Each number is 500 + 40 x the weight over its row's rms, rounded and kept within 0 to 999. Layers, rows and columns count from 0. Numbers have three digits each. The size before them is the row's rms in percent of the matrix's.

# layer 13 MLP up, 320x128, rms 0.208, rows 188-221, columns 0-63
095:486514499518559546477576570529517473530570524451496531484483436522487536554474541543487612482480507497471526499431544529466484503573525543458515499507560512539500538502535506517531524552482483
092:567497539508528504456468424504509491525490466492561448495560461587518492482484483520472567460568576426533494443502542556536499529432497482521484566420543465527482526510496494509480510505459518
091:491437476525555570470567411463502537524507554466543476509530573493552511551469491461489443534523465508427477476466466520537441475574505488465470548555516526529493503523579471461470491545554523
101:573523456496457404502421499510508454520523529537548504566485481441551520483487487388483464564481500491509526504456556490543538564472565475503530520497580483531575542505544509487449535536521448
089:496527560474512439394470507588506519578462472473485530524510532502412532418481434497420543590440443524454497511494491400479515577446490465553495565488440536509499505492561533500509463510447432
092:530536513505444530492463435506485517484497464485491559569527553569453424458461533470479539531577533475531476467498511558465427522539502478557486525491441558429487466448487499533506500588485502
104:519505491472386505491446408462502547502533478473478455524512459462563464547521517457521536481465497522492552513485509530501579522506480435457527465507450468509563539464516542562526458523581581
090:493546559491523502456472494495598571558465446459487447470455465482470525504480526528523477524485459468546438538511512452502468501505446569487483440483528455458523492538539555564575468547538446
098:515486498481517526479450414513518470528462463488533489456534527493518504506479480449484548531583496462451471488582505562544521447481471483523426527479572430514511449484520532476463490511511471
102:498535470486542556492495489484528513468485502476466443506565438469368493474508482496608441556505475511537523514567451535495544476459491491439521501543584438512447542541440518458528486519507520
098:508518488536486522490497530528518539438481569413477542519517491559491505542527514500562503512510525501491598421445496532437551475450492465571480519517487502510515564532469502598555528494456480
092:501455575553491483535568580534516490504580458478574539468491532575456537478509520453443476456488541451517515480469468490543481493490436500443494476497458529537468598442536469532570524493473533
096:446456484508525464498485475524561481527536531493595487473507478527438604485524497516439464568440485572485512465468472427524482526523487565523435517538497472443498433470510465524466514502513548
093:520561473520462521446510527478508444559498464501429472541407559559507458506504557458456492449515456412451471585460412517555476494476502452484525539499483531476395534464488450532576512481551490
091:471466567478508525540552579527556553575494506520557515494512472537565466514502528465546515514461425481482496456568571535467473482524442509487522556487509556486484518599408457514495483459468523
100:434548539530488509508510434517499519472563517517475484516545519491489475572527517516511556581501503481504573531520529539534500587570522516527544545451551479486550500467494531520629453551584511
097:447567488493457467472448485507441544502497531496512474469491471483531459491554457540550501464533520463447489553516545517478498527514498492503478488463468477536545493537541441506470466512504520
103:510560446548481518493524511517450518476478503499548484527460558577413486530468412467483553481519470481472473487476556473497516449445521456499351494491490470530484495536472439503482551509450481
090:485485594487490458446496443415448493515488500565474506525586507490507511507534494536503495539575535629477485478472413553496541522421545524463517457456502542559535531509481450474535524464515524
096:500494436557548504464508513408552513502404417575478493525481479469482523532522454515486473454394509536488512507522557539511502525570500473532460456508492473464478434528444566484521466521536506
106:460503461492486518527462467501465517573492460520554515471535555524476427474516514481521515479504568520527474453463492441511543535554522488460499435515447449506541485449460556536597562439553503
105:395479488484499458486525514484406516498559507504554478537461506548423475464505516498507485451466439479516537483473550566499499495427529489503510463464499455544481441536475454549490439484483500
101:497441495537483555493473480533476536525508441541487567491512467483465534586488548492489529473457487510508504490521560486514458539537520448563531534441483490455516544516510523576523572545535448
104:435526471488506523551499458495430552542492440570546570575504487527541486491478537471513515503470482559531555499440509543532532411510480472467505472527584485515550468482520400492514508494471442
097:487524492465523530488455409534472448493431461429534485450486577543473454544445474535524544506426513520524530473545485515526473491470526519534507568546506515511535546506428520506578398483443487
091:487509464478509469450517478485504429462476489602547486503541390470545504490532562558576464439472538490422509518450525470509500498520496473490468529511449463472400466482405542453472534512466530
103:523498451455480486492504485485487533517536476458519520469491501453548567443492506555461524501477479488484510527539510499525544557526514437537515425509508554482567566486572547417518537477502519
101:511486542489434512456483467450494570494434536473522527567421472491561469500528510454515504595553435510521515484476514549443501512564516465445521519515540415427454544459467571456506479493515525
098:442527457514578512511463456502508524499456523474504521446450491405518506492497515555488458538421464531475516517472431485560554511459500511574457550512540458418466556528447484478529541539427507
091:485484548506488500437490480527527490461500516500520465525556554530525460497493506508434564515514499530516551483422576534472478500444505567573535507520463465520503493447457510521477620389502460
098:508506505561474534521526547531520601516518562556571511509544554481489467592501475544424443488449495498516577452486552524534518529538500486563566536477475503490501480511438493552556520512443437
102:535563521487481532507512501501515475474501466479501541453496526521500457485498447455563540464570463429538532538524552444464538435451511489546499461537555451541461550527494459542616500493481543
097:467471526544521522482516436536478577510538493559537489521473482599530525486468498499458511457496435512469503518429532487524574568492465516512511451549475538523525434466484486530530445470512407
098:487552461553478522548488493445459509449436553524507519433540567530466474537512497540505433443449554467499519526439524528449492457470498583540541546478444484449570445497510462496563476504466538
# layer 13 MLP down (transposed), 320x128, rms 0.183, rows 188-220, columns 0-63
096:509522460452495507489504496475626526530497450436468504476534457511502501518564465556501480500470494549584477465583479493537504512480442451536490553478470546451499459455480470544506455486489561
092:463492473530499448420494480482472520493534520496496470523614482472476529473481518459501488493474563519561536436375476448550443468513512564472498457447480478541495531596448498552557509448431506
094:542457431528494517521449504523462524483473528528493464492508515511438541470429522506538470555482450545441475509467523487479527496504465537493535541516529474534541434582555489519512512456526462
099:532565528481486516480544527493485515529532431453504583490482448507518462472533503444447473502502520488526555487582436557522481539493566475568454517443505486552581503474499488473508508442443494
091:469499506550530522572480544520430582519500487517536500517507580450620474546554482449442465467494599435415490515544499484455525498474501563521501480539481543490547488431513500467485504540532445
097:493530443503441466510494437486516446478468466519516521482527488482445448570460505537433503475448507540457531479484484493524473494571469536454430545526440541428526518547530437518547538503502558
107:472531510463449476528555509515438581524480545548579492547520549511492555496519552513532486495587520591615491418504527433505497532464527530488515482545529473522515547515415515484534544515437534
083:433470556427460455526530477546458481494540565539519486523457507532463417483538484526498524478503471457467560528524539469502523504536475521532547500529432548520544572487513461500534585571471471
098:481530488523462531516523527546450551484477452469586564580461557473481463480513476468559515555485468495571495434575445502512508482540525534497523533501556487464562483471556493572509418476506496
099:462472452509482561497473501483487458549469465483518517521510408514499497501454528480449505519462451480524587509538512412567445512519504500464515566554458448493471555503441604474572557474504452
102:571513474594510515438623536441460512517522432548474479491517491457477574488428532488482471423552441453490499464454458553530471505503546521523518516498517475507440484629497465454497497494475485
088:537551506540459501503437566507546574447443510478469488499487422473550525466487558547522496520530518520463488488509489533498542531485555497502505482421554500544522482472591488469461537546478462
099:430501518578560470471539554565521507491489553554519545560521507521451483487531481438495458497511423461509507515457496550491529468521507533475478487513464552460510506331496500459426516528427551
099:503507469553543568487556487495514470440562512471441532534463501439524522530451480506564591442545477508506548420532551450443507515524473528553479468485503483544452506438516556522554554543465517
084:590451474508476461517439504538582511562485449513501567539501550478510501508545480503471475534469479521537543431566443520500567500511488479462492464486569480495477518613505494427481483444484588
101:468579451571489534495532545544559485480498528470481443485582517504456485509470456465525541557504520475526548533528488476552521460447483479501525495524484563498506419594472473441548454456496452
096:416526481544505457462490562508477559555528455531508484539542515487451514506501497536490554467556470466481577575513509475428491487464505508517485467458506549573498466429507460489498523506506526
103:393508429449510469487472510455514486430467458506509500545550495546480483540523506422397461510545532459461564471435538557547483489455566468456475499498557480592520561512481558488521516544530438
080:473521496518433492575558487483453413547558485459499500599455472507526474502439539493446455461533515539476536501462514501496477504490474522430526536638480474423539522521476473555483512573521487
099:478471472530524495478444521496545436446474525462428473504559452495560478511470460493528524516522466531518483471465553511391539469499542519463534508462443493514491574582466521455496458481540532
106:527531441454472497496479494440512477455440524581516495508513465521594534483474456475448466428510537523489521542454485427455486384557472579436567492618542421496539524436474496482487508533492477
107:543483503485529456509452441484478501505542471491439513484478521540532466472549545527531479488461495479447552470485447433476465505445445488554457515598534563459439551574483459458549487439491497
099:537493464520534537564547467522535514515456518476416495376544466519464481524527520511523487401528528451567533515476491534469522542551541509478532479496483479447460516488502494518485504580538547
106:514460486485481506418499452462423447475554448441473526525542489431493538424482502441554565433491400529524537559475476476508535442503543510464465540476567510500517534512480520480470509452489552
098:463518477556479522504485545506497518489441515505444486494499517560515558510535515553539534525485526521590475495458490517481446479482494482529478460478478532594523539658472482473522460496517543
094:509504490483538516457487519493489489476491410472532537487489469555426458517446496539501526495475492515511485568436474504491569574467529511484434550484466510446483460437488473521536503524493429
107:501508491525543558539568501473515501458496561550546441487491473453471516493472502522552444507445506512528474505502478490488505507467529530531468554426419494496517498568493510484504463476474460
102:451423536400589557507479468510467487480498512448521470625441463526487484515485528410453486440548478553487444481459502550492508450481480497490564509555474552536517520529515517477491458524530563
100:502512502437469539525514455558523534504578421433539519520564509506536513483557463496469454526465499510504537574535448510487480466586572440526501473466429489468449436447503492510498474529454501
088:514551537507540521496480513431459508487503505527467531513552458534533585520466540477505567482434453560416455488459492527494500453515478480521562468460532505553543494473545506451494568493469447
096:493537521510511542530490477531463469451535489489494514507528425431531455485537511540498474514403510502515471496480464530564481538478487462468563485458449470532502508579487493496511538461486552
100:464474485478536546448482561492446452509509469490444513555491399448550527556441523498481517461502494536477525618497442484460473459455523492537493505569454545500529510552536533555539472547548504
091:448547590473540450439517524491456476544423521448533519553447525489474399565527521536555488497450465501533470543422528453477448513502489503475519523429485488476436516524425511530488548442474519
# layer 13 MLP gate, 320x128, rms 0.208, rows 189-221, columns 0-63
092:536491549383488523534474413503546496516491422471487460532479477553498470476557510536515506473496498465479534546539512471571524531493548435574446511482491475470446489460505486548490507490563534
087:442508500457519527559421525502431537480502494529436475545469501509511494450491510416457517483577467510527522466518518473484496531517516598491527476437529499475389555433535491471507472503520499
098:460504559495475568455467483499537531510447408452482520505517526546500508504555510505499498476450482555524546499561400500515494562495491436490500474587543507474494525498462411444506494365487497
094:500510533440492481482525584564537548438511550509552559527458481502487483560465540449432493507480565547590484478479522484500530420510489461524490518525492575527485518544586487443509585527515531
095:431484573492466575457525503450508497516539476433569511560451481513440524449510546482528477451490436508565464521500462467554491457522457469549523552536508538559473458453555531484564502497451511
105:520543498518503600453554474485420527459479519481495495447411480502483519441494463578494461520429502538480470453530484415550516448548553553447567554447531454507443479530548451425442469506471436
082:517532486526570523503449457387499537511473515451482493466506491468509581413503464495484536537473479539489470485497487538505460518480488477433366479493607489491522465499510566508468448453491529
102:520492512521510489525400529483527491524490512464449529477519451521491469519501468553434497528452541505518583518461530462468543552564531444508495473518420518525455538475472530447595504504541636
106:447470537490455481528482441512566473475513556475481487513511470462497495458461499547531459552472593520485512552575489588509557527515498528489485543555530530452438516518517437524520466530557524
100:555507497498452541508463545555571467500563524458488507542545508511477458502523508518495445541497564462536542496597475576527473474472485444495520602491415477509546492456568432470495470500507500
091:557544547553486523517505530559545460462537490503455449497536483489501538470397498509482526512537515471464472570471551481520562485495458531406546444511512443516538476515494488445414531483533492
097:492529540539569478462490546479521495504500480537435504484475455577476482527470477487511419496496466491528484437526511559521490501469563444479448483491501480578470485575551545490478523524514494
100:502518531449569504462446520511505536418440489528506474486569480519504508551539502573452477510485561541430486490534441544526430496542530525483559501466484534492514499553433529510428456493519455
085:485478507490484468501564455462536487519479543475432552435555483552457485475514523541503486511480484507539509470583487475460514457455508551487515432542469498455495531548499464450530558471499492
094:517530558433488505503595547516495438462570485474427501502457520560477501600513488478458518462510459464495547478510530536524537501493485599562494514474506483552441506471545587487472443404491557
098:441470522522440414511517493531520550506492577523468499460500477517504519482484505583504485502488448418435536498424476516611485489510472436475480495528434491472472521535506576548453562488463445
102:537467517553511430543488503515480512521488561495479545463501494502569437587529519502539495484427484521517461502514518570437511487459440505514464504444501558518451504407562557529476552497508478
086:534595439474475444495562544544540468494472520427546517519484533485463515546512498495531629504523530463570556503536547465475594511464580485540492446517500562536484480443512501464542508589559473
107:453524537529484467531504545510586473485476410415528547482431509550474507546520545492536544517383539504533544503501450515564507542419429456469529516486505487442563535549462477444477436492471541
108:548487545616529436481474537535508484490510609467421520518517438508447460496541493526480501576455490488506494593543481483523477472537478469525464550485524552582466576494514448471487485507453544
101:474535511502486515494499485498531565451516476530456526498532476482478468494529426559461486501538460414427549542533470522523529487498542491500372408551471443464517513505576520487519473505461466
108:533491489472534508411574410541558509473439506536502529499415548462468533521529482458494486464503523402442509441541512499467569525435486523471549440518503512480536460514447560514555479425486514
101:537530465457493479527486469432507510486514472535439530488541418573562497432445499550486517520470444587491513535490525451500447445387526483466508505539502447585514560503517403490521480508537504
098:483585473489467530518501498501526472520461497502560533498570554556524446555505490493512483467461396527460487421476499522559476553400540525476574441530466491494569576463539457480438521386481503
094:551551502521513464528511501495562517496471448486562551392451499524537465446521466441481528525555483502566518414480489523552517478569437502514490492515476521520497455468528451630493524423477557
100:484588464503504528533525536475461573455473520442571511576501502501537558464495520570512467577485556456480489521534478502565489511514473459483474483479526477486608503478557466484544512517561547
101:480539429495514452425512563441488503519589509494480505478499484517499522493492522537500548473439548480508544460510403492478467538424532547520443448482577539502471517549524565575547508504438509
097:559531488474458461553524509498467543454471462458528512467517482548513486504482426547460489498539458489526515417499545474519542483506489528513522526531512452461431488513503498477467549472553509
093:544508381516511490515408473525582467568534442428527547484518562553531475481542448542514531513490536507517448584503513508497536540485537581478475478511474482492480459464554540477456511481582461
096:526407486572487538565548578472493475470527490534531594547483510509535518538546522592452528553526546532515496462536555526530500461462497472531531484531508473550471557462486506548550549513540491
099:528474515474465533469479467544456463510420441504511542477438413482528510519479478541511557504498610449504516494505480504439528468493499476413479494503528529503530558467487479530527504511570493
099:563440503463528518573521474476503471496536517472522491465531532512485539507529473572420481563504580558486505480447448460426495504467514450505483483498552469553534558450451471517431506528465516
097:537533490550507463447488526544484485554524488523502449442510493481478537452571553555505411487478549510493558581543537517543483528496484534470480490448517423483460561459527537526492494458457494